python train.py --n_layer=10 --d_model=320 --n_head=8 --n_kv_head=8 --head_dim=64 --d_mlp=1280 --vocab_size=8192 --activation="gelu" --norm="layernorm" --norm_place="pre" --norm_eps=1e-06 --positions="alibi" --qk_norm=false --attn_scale=0.125 --bias="all" --tie_embeddings=true --parallel_block=false --init="normal" --init_std_qkv=0.0245 --init_std_o=0.00434 --init_std_up=0.0245 --init_std_down=0.00274 --optimizer="muon_variant" --lr=0.00868 --lr_mult_o=0.718 --beta1=0.93 --lr_head=0.00855 --grad_clip=1.0 --warmup_steps=200 --schedule="cos" --final_lr_fraction=0.0 --batch_tokens=[65536, 131072, 196608] --seq_len=256 --doc_mask=false --train_tokens=797000000 --steps=6286 --dataset="wikipedia_en"
Each number is 128 + 32 x the weight over its row's rms, rounded and kept within 0 to 255. Layers, rows and columns count from 0. Numbers have three digits each. The size before them is the row's rms in percent of the matrix's.

# down: layer 3 MLP down (transposed), 1280x320, rms 0.0466, rows 670-769, columns 192-255
# up: layer 3 MLP up, 1280x320, rms 0.0943, rows 671-770, columns 192-255
down670 135:128078118131092145131170062117155103180127132126133169126128132100150139086124109142126116092137099120190175112147139132122121107111118145145111113179180122116112189116102180136169118113090134
up671 097:144135107192093052172090145120155140151086108154147128125117098099130132122139154106096128109137050125137112183072129138073103100143144152046133123138133127083095121157154175187114143124104105
down671 094:131154151088090143156134063150098126089155119145095144116162124167118189127146148114158146132129157105105150143075125197114115117141127117142061154110119115118184064116118136053123112137111140
up672 103:084109163101115154152072098111162138150141125150124106115146117158127148125105059062115189115158099152170141091131132058169116136120115089150097105102134071149145117124120189141194166071149177
down672 114:186150152151162087171084113079156058144153132078136180114184090139136119129068148116152170122080145069157119127098089079116156139140175126117135159119110138153171166115100172138121194060109178
up673 088:157174110098149086119110148174121104140130098123092130069130121134109133122117079083128137123147123096131095150148149189109156171118116113147065119117124079167209126079112124129177120085110114
down673 095:064118129136157147106143158125105116165127095093119088168151153190148138126147133174097139150127136167075177128094093089167113105137139134107206188159092087084088169157091138068146137104120169
up674 104:118150117140157131090082210092128115141118123128096174153167073095128175131172184121094151150155147150169090154097145109169164174134122098098136134192098115118102134116145097079089103141093154
down674 099:193119125108119180103164158080066112114109150143164134141132137092133102155069084149095164102186117105063127162132121147139153168148119147126128110119127127094138169142117181167182094121175053
up675 098:158144134158092095129127144070146169119101127090133153131120108164030123112120194144137140117152122127115118119128101135158122164174151140099085155134156102112085151099130071126150084123114154
down675 090:102114074087131154161088129159163119158156104122156089160150136142124156116145138194139102103119060108119129166186159093142112102146132091135139055110056101093161136100065099102160079101087156
up676 118:110139129157124066187157134122148109135147148136085108126120123114152116112182089045119119096089152122126116131198084165146149123123150136173098106138111186156161085135099137127089156107138144
down676 110:158166162062105114115140094137117099108082135134119180151162132114096093163129136091132102117114121090110165140074082147138172105134137097163130130095133110152057102151099180092116150202134177
up677 104:174113143093140122160171143127185176083112055147149102206118085137108106135094090115064145120148135185121183141103173113116086078139110178118135153073068150163108153151144115135156153198105100
down677 100:120106103155140149127155164111182137108170159085066141135097137179138147115096176158099151148166143102064102097146124097130108095166157150153163123077035096111101135085178143088111173119080155
up678 105:122102104129176140113205147054151171147102103095176107140160140140097136140144163219144157083131154109125127106147157128087133059089139131170134142140084168172154082109169185129169127098162157
down678 096:153136210125042137169095174116080135167169094091161149063106168147124129142175127122077121165152101159083119122139099144094101173097112125195138122106183126060087122155089117181174113162104104
up679 090:183172179118064119112115148126124160133083158106141103077176115157211124116083096147157142198128174095157150095154150113156090143151158061072106123118163137101127138073142170123170100093082110
down679 079:122103113136158131109123137130156096093121143151081116191110123101078099115154158069124056140138153146122146117066148151096160122116118111192173108141124142118122134122099103067059175115107115
up680 100:103137101129131154135133097159088203070190091134133170113154147132129141111083160087101133128080165154163143112142161130177122149152112121137128172063129174161160110103138102140133145137122117
down680 102:134042127169197138090161100113119088108100143151120128127134130134074065112141127133162113167130060130208116122069142073139100139086118132101155118094107091141121108200164145151109170188153145
up681 098:151103158095116146150118086120111141102128119106101149158178134140110127183122133107137171120149108146195124160086150166129146114124086165177097132101116115135168146119108133099099121128118089
down681 094:088103125080100145151150101091153123092161119151134169123086128135128131102177123141104128093164131134120122158147105132169109093130151152099155129106124098182151121174107144132088149095145076
up682 117:087114188151111121100123153118110132161106098163104100138109134117079155132100158135132157151161121116159119124128143149144110141097080109157113152117095115097103161171154101117117132093168157
down682 123:196148137158191128194098151092128147138102136132102105131139166127098156144082176118140145114092111061160115148139154135142147134148136124129089142091166147121111089139094110132054131111142023
up683 091:138164145112115100128193140122103135117121150031131166156105120107147173125128049126150106119144079139133144148113131087155085123106147119126135141062130118122128194183173139116097143154149108
down683 095:171113158161128152125085157198148078110131088128118118119167140119105091102080129133117083113099114193131205168119150176158158091121156113130114106172162131134093125132065087099105092100090081
up684 095:074096031102166144172117132151100097171145102110177109145114165107153203138158158101115144154137125086135146110135135133164167147136120118115108162122130099137125179136113088175134100075182062
down684 099:133128178140079117116197147104159135157139171089172141116128114084143091161147133119128159134147131153146072135149158111169162161099103079137162087071096156136124138145178132124107115096112113
up685 097:123127119143098147152150170153090185108183097125158164176069116148170094097152208168104113107169092120115132165080145065170111116196163096115120100099096081150143169175158136158120154122058116
down685 090:109104171125029096091107109095100069171062112116115172098096159089120151130122060095117043112130105127078113127210130177115118088092092082097131158167175119164115087091151161112112097111071102
up686 114:117116108139114139141123131132160145178109106091141123135154120157202165179069107142124174191213110111094082157111122110088089130106094133095165188143137103073168148113114164153162131073145142
down686 116:150087172098169084148132085067178143179170095140121103127093095125159069110126099162124093132156182113131130155141150067157185109131085149126127137122199082088149109098173140092206131117136123
up687 094:138155167078108136061060157132104160120129133163126122103074129109112061117139068117120177098052143121193043161165103151110159111124127116179165164142131118124161151128158058155126175102103153
down687 094:120148120185072130086125130158149140129214045086111125114114098148146164116095088144124163163145136127156136129133124149154182142096158105134158148115114090165163164060143194193155110153105108
up688 101:146124112115123171113072107123146147177158101105116100104142098162115132105103115193128119102152163121112094084131036152189097121124194104123170119146126059070154144162173154196176139069105118
down688 103:116165119134089117119167137117094122089089104151070110137115111144146109149109132081046139179144064145122150165088144148144160130146079160148143109185098118128124158143129145109081097176219139
up689 104:193096091116160134142096096112094119119064110151120134085159102171196168110100099136128133104180154162142097140131101124115113156101136155097084096135113115085129091094121191163105142107097107
down689 107:097115134095132098113126071110145128120145116138151068160197101119122088091089109102134206169169149116078100118079083104111136176135160169127100148123084141131175134160148125101153139109123205
up690 090:155128175107143120095124114109177158071137083086134151143126140124042188141133105113100125086134214182170175121130128128150128149118139163100157088088162149112158157066096117109153128106087101
down690 096:139086074071173116163147092172132120162111138167133178055142113122111129152116145109110100134140052101058076130112089134111134116139131104147121161151048135129081123152105178144069183155173177
up691 094:097157177107127166153118136106107158098168126126155149110160176128084124173180138114109073108113063096149160144164116155141062121196119137162139091122145191140156120086106140150144157092086131
down691 106:131147129141099149096101142131140117126090157085087226141102123153129125124163128162111156126108099144123129079147093110150146143081116098126114149112137099108171177112088091133126150165147168
up692 107:067106094102131130110127164159116108090137140121111157083147104159115148139186113129156126109095129194111111193126085052150138123139136141117125146080123129106148151148074133169210165092128128
down692 090:163122191118102107140083060157139167152091181141074165123149143149062183141088135156108165073123139110160152070179164197122143088130116124128155138144120167127109087083116109139129091114091106
up693 110:120100131124141131133129127127163139133162147098124105105101143103106099119121116114138097153173146116113142129092154087126048176093122127107160130121114083146094099131147174107127114089172122
down693 092:119086177125149127126129146107119122154135153127104107125121162146093123131112165087128091149129182160163133135062158112161130140086124125139198121141129088161104170125133148155168152131223104
up694 100:171099124181138059095163113119100134104173146159140137183171129119130121110120155156160159110123163111071163118123143227066080103102078108149135113129132151163163135140136113117120145131161150
down694 098:091155155153143141127114152151090165167095058139160132161139099115117097116136163102127131112187092124109092134144141092102124094156094139104049129153125124105128133145096208102109129131136137
up695 097:174114142121089109073120074158133119126127116134156072109146105164162132167156207143076103194121166155117159105176144111098106140100124106139126165141084096153099074090144125106167096088179180
down695 105:112137081173101167172112155109130141135133170065117125089089054125098143128099161141083128062077117123160121089109129124154136173105100098161092133144120122134189126148101129146128148130143183
up696 109:114136082173122128124199117161119147105143152137126159106192115141132160105124130176094160232141171127146196104182107130126098136135126112114141159115177158129148179191113046148159131165139149
down696 105:178083100150141172152171075138081099088077082154162127112158131086160100073167131148129130110142140074160134080097108149104142147139155156153133107138111173146173169112133113142128147143164122
up697 098:125087084069122093143121158113097182094123131082176095203123139113078126072122120185079094101134171074099117163142137139147102090085085084152104133142143111132118167187122136148119162117141117
down697 096:147107174152091128084132173138131033120151154129157167148086085166139134126131127165104167162175082131128093091128110122166129145086110084183202109110122094122120087105073158191186152148094174
up698 104:103134151116139134123145187101141158134108136122138147163107110101153162118099129123082100168148089101064133181121153157168103147154161102164127189173159149140076142141142073088097105111128171
down698 102:076093144160101134143164112088081097159087140089147104126179171114100095105103134149090162101140155074100086131141091187132174089174113091111141145119129143142139097140121113171179071133159153
up699 095:140138085101136137182106084173082132123148107148154158179109138110133108119137125122106195161106085127103136097174130126139111152141132168122103156085149154097088127217104073106162106151089089
down699 090:114099119150099064120174146164145108167217176148096155077175134178086114145146140146101138035113123150090139101170094057156125108134136094190173088130153136112166116116109154126086141167146114
up700 105:176089112159094077079155155191194080222150130152114109179123126111100130125097088099184192080138049098088108045135186104201135147132183136137124139150118102108108131097146114083096135130164137
down700 096:110142041169146133121208155105135135082109084157139118091173147150158066140151132166123089130177129069188117119122140111152098120185081121155115123154131174091130086164169174119110135086106167
up701 102:140154105111140096169149142186091134099102094146136171130136081179090123154099066170156135138154138129128185160078112135102127149215144118139167146147158138103126100097158227142226189149106152
down701 095:147154156094135154104127139120124092093087167168116101132175158156176133120118137080182171120180162160143058142142118097193148112133128114143062109136154165118110136119132131087100114089071148
up702 101:071109065103148145120128120158143161080156109107123108117149128159144079147193050150080111131092111155130145065193134199138173140154145141094069108124108127130123127105173156159109122090132160
down702 095:165117192120136099124157117105148129185095092157191108136133023136133113123090104113110105079148198078137130149146106130106168144061135117141129069116161137146094157058103170125096086112088136
up703 089:169137137072105130188144202096116114117103161075096126131138103192124154084179099134142150136231066120133152140110154118155112098143087129178185107063110091113156111141108151133168127140153173
down703 096:092137065103164128087142123167128163168117138090202069098079184154173149160164178097139150155129132162131185166149120199095157147120094063144105119118149155120152131105154102103126121112091148
up704 097:161119092178122108108088085111083128178099128125124143102141141164086095136161162095122147163121085098172120169151159109127122123153101137136131102098139150198104069141118103125100176105144169
down704 098:086103183139148155150206163183149106120098096107145161121083125072119143119111142168156149069123119097095132177133085174118122161126134178148127135125070114130152160147125141097132093150078088
up705 099:136161111082138138111162157126170128131107160070120123103165113140130172136153124144149155121160066083103101095158189135100092186140166111085134154096152120134153106183160078145095135132098149
down705 093:134057130145136179184131106160091141166095118084095240113084080081069129106114086157145125140167147135110160097088178140121069132172157096095178112141159128098170077131123155092162170093126199
up706 102:154146168092080120097165113152175171137134160169103085147132127105183106204159111123128220101113124155139138127072149128148074134076107131103099129142154135120159164130154155104142129152165121
down706 093:095099096157150080181111113112108115146107075096162089129160145090020171101120150114097126110184161158149152160109099117108089145140154142114148094102076223127076095125139104177102098115094165
up707 092:125140091156069138053141091112112143096169076168193166097172166180132104131103134197127090100173130095109134167128116159098107105112104140163177161097088162137108140155135118086131151122088123
down707 103:106116173081161158116039151136112067160093192072054177086109113085111149155147079117105133123143173144129085096183103073107138144114153137136108079111124117084142135116130152141155120158094116
up708 104:119123094163184105121079056111143074126119151076148132132147137123116104117097150143127126155140101122111119135090121166095131058090056142093128134133109156156076178134143135169092068190128137
down708 103:084075106172190111124188149103126110078072093102124109135109130137133099140125175133087186073155098088104137085120130184143104121153106140092107125155151097134126136160137152155088113110165140
up709 100:094140103074095138117112121103082181098110109070165114124164155191142134120097094106105070134142077163141087122099164111104125139105110119109127121152074128218091099115124170126120115190115155
down709 101:142110113129134106092132096126133141070099154163126224139149077147140146107172146083133186115102121177123126120103120111116137154115105107092173111122164117143127091138139086108153131154128057
up710 099:145088132087178114172116132110122073114139115162213108102146170135138081142072144136107161180119110131184172142148140060089143145099110155122162105139111083097117181101083204166143132144136126
down710 093:079137115177113162071110184127167134121085138137171128199133082087115119128168106123084151103082077123185130164103149095210161089100094152152121114148111122110111150176157177140075116142169157
up711 102:155161088097124065134113136136128192117223074156124208123106173095102171172126089170139106093104156194083156139111075110168148156114175147113152123131107155122115147126084060164114051057139144
down711 099:152115168184126092122100141110135136173114171090170142137141118161109138092138145099116105123114118179135118087121208128132089150134157122105120141099131134070143173127110089119137144119111085
up712 099:073130120142067107067055067112114211084155159133102131145185099109075128119087106084064134124121133082136094130138169083123115127186177148145220096146104086118149100073137159141134094132135104
down712 090:116121149129159107114193191165148103152161077156127065052111178050156105151115127179180055122107139114098136163150123126154120124144134156160099168136125124125096145133156150118161151068129104
up713 090:138148092137060098141112126134138175097145127169102163179120142167111156078069178139089155119062115161164070137114177134074115128171135148103155088118106118148131194145094089164147111117138153
down713 103:109153140146120102080147141134133043116118055098162086127160102149117095127101094093067092186081131099125115182167096092169123136085099160108098179096118153119113154125102146193096096145148135
up714 096:100121095083178114147154125110133080134158122134153087161159152135139172079108122200181139106128121107087096153133112151137134076115129092103119134193110101105094118100175154077136067101091116
down714 095:125098192104178141111105083095143097099155179135131203130174142072132049108134136125115138150086141141092145116166143129114126113097174136101172140209113105165122112105137117131168163068152167
up715 096:146177074130165121094111145140096125116076138125169155173189207114122144084107069079115124154089093146122119152179176125146064143092102153088159089110069087150129123163136096084167205175150120
down715 104:158132130135102168123081065120133068141146098108118105109117075111128100112110077135106166146093163160152048129115096157160132155150141123155152146147156160100147122111130119175097136066102194
up716 100:122182164093123127151125113162148105138118122093148036178143126149134133123150126133148055146035126110168190152129151121108121133116132114148204153101093122132172180134110126134123128148103109
down716 104:169020103132145178145130083183133135153156199153094132162147123116106129105128135142127150184150147152083062124114090129115132142099119171117167135105161200136119088080160137153098117138099113
up717 096:140125077086117088163128143127142142136119152150119135097105164100149157109119161115172113099093160097135112140085100083102098151105084146118104137114154171184180162137123108151087136117134142
down717 099:107114146148152168125128153096128125132173118138135164190197109100138125161100095128101144140157087148120143084100132163164145081163137054176156103161153112059000079122143154102090086109131092
up718 096:098115143145109076127153117106127151085148165095183155164107220157134152146043102135139191173152159166070132126170129159110142110109120188148084099151080131152147120109120118135133158128178136
down718 096:164081146068123137139097129108157150188166113134129165075149063138152132163095177162091085097173095114162155140101142140135139122113079087179135142080084129167153134153173111091154110140104107
up719 092:117140144132132143112144097087102172134130122098126093124155162091136141168115089089164088160147160144118097123133132115109088117177080170134141154107163076163155175109100168112154084166100133
down719 103:116142123147198149138125101129108166089089176178147096151088113166146147136121148148097146123138075101184166094129144162156070163076174062149106117125088104139116169159166152124097195192119153
up720 098:126115117140155150147153160140166162116159142133081112086097141130064139153082139134119080125133114111152118140145142118149088148189131086056123130187102142083101170105128103106139171088102132
down720 096:129150106131101127090129144142153092054112164101112173099151143152138099100162155085123179097126089141111096102126174142139105159058133160178072066150132141101108073065131126124175121111113104
up721 101:157142138148160089222045202119126176133091128145126145152107185125171162153118094068103132125157106145150154068115105125131134120130062124132189165179207135121180108089076090131206150152134159
down721 091:156165129124068104094091120113102121118163118190149110142073118117094157147127108188123087122074138127107144154094108126121124123145131101168071115122146155148111145112147111153094175152190113
up722 100:163179127159145103096148104164184124091153191094139085155072165161103118100063190160138123097105170178116127155147141123153114190126153092110109090117091124140112158158112132110156166151123069
down722 091:145143164127114085172112099155102066132123132126156164095161129132173131143124126123065120163155122082140170096149127166105090115175093157115120160054134135136122129126096162071095104099152123
up723 097:120086113085112087077134139116077143142078128087139114117133138117187104111182112126123083075076156138139177101161133114138113133129175110111113119137090125140078131099156128160136185124132181
down723 094:181076132142097126115138072140134162095118106155101113122102110087128163159141123113156145187131146105069093136121132131116128162151106111147126021113138148121140219173142086179121091216129134
up724 097:125087158094095123197150146130120205138119105050144148167120077174084130101167084085178080098107141157108109153108120192121155081204130104120104162177095168145135175186150137105138170119119148
down724 095:119182162115142145098148121151132093081106149098111121144116142112128149129187137126061146151141085118135106201089129178116153115139149161140165063163173156183144109107127174169128089113128166
up725 112:139108144170055141115138147144141113112133107108075160117167152084108160137115105102090128118097133123092151152174098121128156171126183117147118204146082071170105137139183129147142097115136193
down725 110:091067157127151143187133083124142111148150110121136170093138109099125107107159154125181125138148124124105152134146057116096123109108098164142141123096170135128128085157158022095141056114111144
up726 099:148120119075137128137201154091078153130125107153167180149129125127140134145106146115114162166134148183078174132137092115173113160129107160103122147124125058220166173164094117135107171148091043
down726 092:102166128073121129107128134153165133132126145140085126108151137157163144188139122087125124138106131145135088118113123096115156165106116214179185129073145155108129162125185163071182111136151164
up727 092:121149141145133108155096135188138114113179074127138115112108122135160048125085098151169092118139144167117098092136106117141137150159071171184177127145148178176086108076164097189180139118161115
down727 096:128119175145132104108135112125136121063138120060134145154110103170114187126078180085147111103083153082088124156162134164072191084137099116116158137116137044093125141113148224100101121134149138
up728 094:136116111080121079117114140133057082129079109079139111100086209131122172114156105139151126108093125137107116098123098087134124131135132069194124143150123150101114151140134101179118114154163085
down728 097:154133102165133161140161103116151125136143077131106142148063068088126108143115144047150087106131143102148145117120141096159135085071095140081097135057131133079164104141171154098108047071087105
up729 096:162113117198157100158075130089110149062123153074100060106146076101061167118092178118113111089121161180126075159080136147168098131074136190139126165109114119077106226151154208166155117157131127
down729 094:174086153114094154103117129120133095136087101149119176179144126111154095122113097164137150169176118076183156088135148143117145144123160157099142093143147085182162101184129122053079094138194129
up730 104:099102109129168114113098123152145151087163189143169151111113122090152155119111068092094094149151135126149153069079127091109197153175110117083131183070173114143173095161154128089137125118213103
down730 094:095170185116178140121129163116137126160098039162146142120124132120063084140083128104137099143172091125146129166220089057109163206125184119100128106115122100099087137163114079168108136100131182
up731 100:101093071134128124095096154122115168179050129194185156106129166115130149177088171117167157171110153098152090088185071178131097202171116144100124128162152186118094091078084084131156073199164136
down731 104:124122115068156133135142118107170124197107157136161106118120110133115091132164149133129144119210142118126118103106134102112078189129149108131126119127157093145107093140129161150143125183198159
up732 103:114133046122197156130165100148055160104135139145185136153165144123155125148089169175146159162135114115133142155099123095131137180106101091135104088113111144101170108133119106171082128129138073
down732 098:121136110091167160098155127086089117178146139155066144122083092116127137174150155136094159119123084114094168196112155147084194147151134133111131122121107230117139188084082137175127092163108142
up733 095:127070080171141143198087196168126137165130108127118136099127149098134134153182112121128177102145120153078108137150096107140137123100186144145166134071108074127141151141129121099120155109159092
down733 100:124134132055073146090133078119125085137150107128175208190115116153166144073116143147085101113091102179090116118136126124143129127165118079167152109149152133126119106082119123115115144139098146
up734 090:115172132089122096114127149164128091142111068097106155123176124159124092147098144136111140148070153169085185122166136091076113110124081139079100151164145075128171134128141092102077134164114159
down734 092:080107132143136100128118147051097138099127140203179125148089080140139154111138139135142082115173101127150114129127120123128125165123079116093170148072109155117093134186167207108133075106135122
up735 111:183223096176142142120167102079115226104087129089181151181136134162130113148163083120102120100055144112167142110149139167104140095148052118053154135164088155157164140101125181141068101150120120
down735 103:167165155095121074087150129084077139148118109122117145127078138108172139120163095111158131134102128128113145093132083119128156145160089144144153187115093227124174077125146112155125135157119121
up736 100:155079144142096166149124123132107134100158109179119138136109165160109183159180135163121090141147108151174118086169141119164111135110156175155148169084161090119118076121159102097131126100156039
down736 090:151120121158107050070144125112098166184190177137129135192124081150131138161112116134028166112160109134132174131127102084102198156150135182122131137092203143122156097127137121135109144183167098
up737 091:113112062144159159111140181167155150162129106143103120130138116123155130225077109116135147157122140197134094153121070101092142136121123103143198147142116087100105156162132159044077185058171105
down737 100:084146160139137136122163087175100110106110151056095136077140151107103088099141149134116157072117144105063177094117121109118119160164176134073102118187139139186135146141126097169119107151135148
up738 095:160163130126194094147139131123175120164117140160174157110119167120127043113109129168129169073120173151132156114135115171156109147143129115127071186167121154158169098130154090136131147082141162
down738 091:083134160130110141071112112107139139078149139080125165098152127122114137144127163121108110177108072081118097129097130139113175145112120120178144093130129119104110127140170125143180044126111057
up739 104:179165069123131154190161135122104119119076164096120145112142109122125111149142094141154112125176100156089115148215110086149084122088120032153150120139110094123114088130118143156144128105060099
down739 090:114091147122161099092129088186172171160153175106142074089079201073108090117109139055199156142129136146121123121092147136131154077187140124091199113101137131194132130140168129103117097146174141
up740 094:137146196143166157140136180141035120108160082139109161126137135162108106132124112136111085105121163098112076095150151163212107095165150110175123102152171171140130114119071138126157155104138149
down740 100:141114111142130099127074139109159157146126197164136058115163137055117168105142133136173160187130118136129139154114097173104099142108135131119146148093082123142168133193166081217156161151125123
up741 099:118158118162133152132224144121143150118094084127105150018129142150142122149112080130118135105120134100181066129101099146108106093096154138110118098034104146072157101110138138105199170126158183
down741 101:087153119087052121135160163127134101160121197120148147120090107081138102138142162107116061033106120145145168131145113108161109154130117082170169047188150142129158113145086101055074083139076121
up742 083:151158083098106150100221119146159142142098110088084209100134162109090169125127099089050110195187129163146216161150078124130154118134075080154104131195184120138164149159175165102138123117074120
down742 113:136124143137089103079113086132149110121128126092033176123152157141118155109161172106132103114124073111094071153119090164143151137101152158185099150120102114116120094070107141155071059110200129
up743 098:143116108165082174157141151128117128144094131033098128142096151133107166071145123083096088137158079140090117148129123133131131129148131117142098083099128131167123146159110138101097087150127136
down743 103:125160106125152117123141124139124134146097175077139123198131118127169058176157105092092161103100127133202122192153096106124147116073106128115136117142135148094107109150140150174175138097244106
up744 086:108152170127187096153163149147097150132124124176079098194132130167172078165109090154159163163129143168116050100162105127049140120141146127065170078169068119098055119147097118180133170126135185
down744 107:172118148109073097137132128127134097141096161094095174146121142177078129099049139079154059088100097123188145122092146169187138158115107090160057124135195172084125105154141135155128138155146162
up745 109:168088118112127128104153099172097122108151100140121083097117140137141082128156160119144117101202145082059127121146098121172178055142114120138141133107107111141112119173079148124180153147114159
down745 092:145185127160138151112145156151165157178075172098173148169113167140149089141125082189086125155105202115101135122140123089102144099149123123158175105150201140101170130165140097187153158133133045
up746 094:128121074063068121149142106105147146161110135123117165149131141164120086099099130133139157101182089146119070130112127131106060181055168128058134110188133176154195164100198143114131145075142069
down746 100:135126105189106149174123122151151176171138096147208119098136099199165177113187105177156107165126122135151105108147081129115140074192088090207115071129126137163118086146110131114114124146033103
up747 093:149164119158097183159176143156121177163143150137140130115171194171099107118154148070157164166072085149122173127156135164152115117161080068126156116083120122114143172101087169116112146080105115
down747 089:108114127122122065099170149074152116167127162104074101143133087125183099122083102143074150138190121166112088166125129150174125113158139103095085092166177128149157039125181130146130076124120141
up748 094:139138081090122089120107139145133102093139092092089143108096116146121147164144115194152125115135123143152139125113135145163161194124124113137134122062156161136156126116107140162168111146075117
down748 098:064186130150114104066148087088159147157122123129124134166142124138143123097107080138129129124109170102083137079152143083123153112132111055088142166162142105132147136163142087131140126138155154
up749 113:110123149162186116155173120166106111130119164120167147149170101127147108123095040174088113076101106147158178074069100148091112101153113131103110106181152168155081127145096165134098138183092091
down749 097:126093164134106121129134120123123125191168145151131096189130166181068130114103096130105117171123128140129140083105076125100152064169089135106111176152150119123106147120083127096063141118118070
up750 109:132109064097093074183126150138170138133103115177164083155163156099119179171141112161134120092140115107176157132139177144079146112144153110156106146142109158099145206059149097140091151062155116
down750 114:149149160105059127104132176130147167195058175140128071105132059089072117108117185158175144154107106126148183133100065131097135126134115052129132155117119155156121213127087126141154126130154136
up751 100:132183113113206145075137108117158142129091139155216135181139172122183092167110148127153094060191138140103149162138141090100138126165123144162174169076080147105133140095101144183140128136165100
down751 102:104142095112119138150114115137168149095113062109045130136089105136119097151104118109066108147137100094220132158186091136166110128093161175143075105132199117111120157132079131116146153162125137
up752 106:086133116140092106153152164138141153114144159061124093159127139117150113105111113132151146176085137114120109104144138138126145097210087089112150064168080062123128147173104135128121065058068113
down752 096:093113103169134093129142078143104075098134144117099086180134105151126102133142113087136091150079089156160132177162101143069144107105164146121070140080137129118127138135121150141157092116103113
up753 100:132121134167176100160140112166107159097120136094080120159180141165124184089093125196135146136117166143175083110148138121121157103124157121164121171092131176160101149130135130040107135097095084
down753 096:129134094122122156089162074114135067129118162141091145107123126199115149132102116133109139111128123105149146167187143137186103148146159173114097062117133148107063138145110146210091107136123127
up754 104:153108086092106141129132138149052157150145109109178135147172089131153146113115093133100134092169117156075070120106111103162153147161082143143136123100087090116142101174154140113130104184160137
down754 098:119086165089090086141090087127159142148111077076114072093111129147155128136104155090120119162128156171117087227168113127099117174147151155169167086071131141108079123109126083065144096121129143
up755 101:096102147208133117073179177150128142097133091178150132146096151112021169162114098141168164126105116091190193109175139151158142095125164121193173108073125159100108086103066116136211069129129173
down755 095:155091154113161123146124177097108157116201138104092147149143174162118162150164127145128103159093165184061153125105084196126120137130180135140089136115183142099191194108119126123022111194100076
up756 114:142146106163107133126057120101199074162151155088106133147178103171115135124177107138090120062153124116106162155131114108076096159151153137054170087112077156069170154132097152128076154115142094
down756 111:105123158121143159150158147081095165178121135126103189230135133113123073125145151141070103131132176085108102147082140127135150115120121102170160115139155149117012148112100163133131172112069171
up757 096:122145177105143104147117061163165153171132183150119133130112159086132106145088139142141099100048119138144142094196122201096153130101133118175123134143134229134114131061156153081062216146166139
down757 096:123092050159127152098114120124106120092117086094128135156105120141100198181229174146142075143114149125108171083109124102168129151151082105116128155153165139076113121160128098159124124174100089
up758 092:124071160152148083188161129059132155127138098174107174091112130132135161132096157109123104187188139194129098122156110128039106151144158134115115161063110130149112160135171131115116115115133143
down758 091:083173082121151095142144128097124126131152153166140094120133120157176142160144185127121086072047118125133123117094102171149123077132137099139142084154089217102126137083083122133115143107169168
up759 102:181083106201103072116168122141171097092137117117116075132073145109130108121142145106155124143165118132080116090078122141105138096134154136161116097169122124175045085147158130129122137139121206
down759 096:121124147096077113098067110132114188106136158140182146142133157169121135128123121123107087120134133133157119202121094106085132109078107074067134097149152135153143140088130102120104086179148101
up760 094:135132090073162150115173102176101138084205085134096120085064116099077086145156147143159114146101155150120165108133074126069129103123118151145150137113128116148156138141118138120123132096150093
down760 100:062136131121137123156167188124124096154120123119130165155161084112145170080175142158087102108135170169130115136148166089135118142185112114131121093124203090098056159122137091139136162137116149
up761 098:160096137161105159132128142111089153164092114060097102152098152139100119180131153130082140132193094125129154129096179147152159130131140131151089112093121095127094126097151199165181110096112129
down761 094:189137130110166136129146121123118121129137119152080117068073088109121161128106145180156113110100098109073118137113106143112079133155148137113105141114170165110156127160082126157088195128160092
up762 101:109111109154119111149180189148161131098116098159148078095163131096102107133107068229162157091137154089181148101135126167108129142109137158111094136123162127088179115135091168114132159132130128
down762 098:142064139132146135065173183052117154078109152183102139142138092064132035181147099079143160148127180104137107138050076154120059096119111181107128103135104123085084149090131127152155189075138124
up763 105:122106142120130120144161142090125152135097129152083056127108118074150080187135090130134149110040118178160127094104166187185175101144163126149134181126176172113094164154139138140123143102134110
down763 093:098125064114067146125131134129087112124119161113122195113156104142113150150154197096083179139136110134115159105118184180164204081132078150144153121089139117162111112130097093205169145134116152
up764 105:162152154074129095156096091104144158162120118128145170119103073208114130153107126128180127125097143134163098134143160104130125166166096131087122155153113090157098174130054113168163126120159168
down764 099:138160072066125125158149071088116157143196157077118165216115094156123081120056123141193126096193116148158112126104169187156194090091118127124084115104071234082179149159080153066105112155136095
up765 098:073149114087152107157099107146150139111136121111087126131156137188115152141124110153123095122099169166165099159148181074118167125113121133126109149113128163123130160096151090093106106159158158
down765 112:091118161109086103151177152155107085177094149094083107104093135155103132100133105113157088118095108113185158131107172105157076144096171129143131148210121155157106120123102135121060071143142149
up766 100:148146040138135101085053135123125117091123069177105102116097198138163151131090142149082110098114135117138078188130143194072123107117169131163105107181123156127099112107136122135111133116115128
down766 095:160136200122130139175121148118131147081130160132136093115120174128177160163113138162145109135118123074159106130113102101089101094143161112062155108137140045141148111187168159108149044143121139
up767 103:098106146097089141151164064172066100067100159189120123096116113122152085112071125117191108176165141137115125191078081131144142135121139129158115106110246074085111149126115109086156122094174145
down767 097:133148076093141145075147130121130083081083100116149170123101075168131081151152123087151130063062103144112170060138194124165138052086100168133135080136062134176149136071178128147145137143113103
up768 092:174098138162171093090189119159088114146078155174142069083070145164108117125080105130176129180128157111112118128144093078169125173147140080175173173135117113163115123114158149126137185102121134
down768 099:138154160170088143136145115153177142157122080152167103135134105141106104145181148125159130112142111153119140128161160172136086115125072109136130113125135121098174116125117016148143115190137160
up769 103:068079145100103120105150117106103140083102076150135068091119103118086094157155084103126150060167107132087127084079101082164085191148113112146122145166147144148116082116128184148135110124153128
down769 097:147092155170161145164111153115148132130095058133096158072070101169081161092108176171091140132095178125100153119152145113071104116129126081133123134138139158090092131101132093105123168175196145
up770 093:133138106174142120119165083168117184156080163116175109130156153178148088123157109146089200178172116153110164143117098125143091109129133137104116115109142161144141102187175107101137109126094099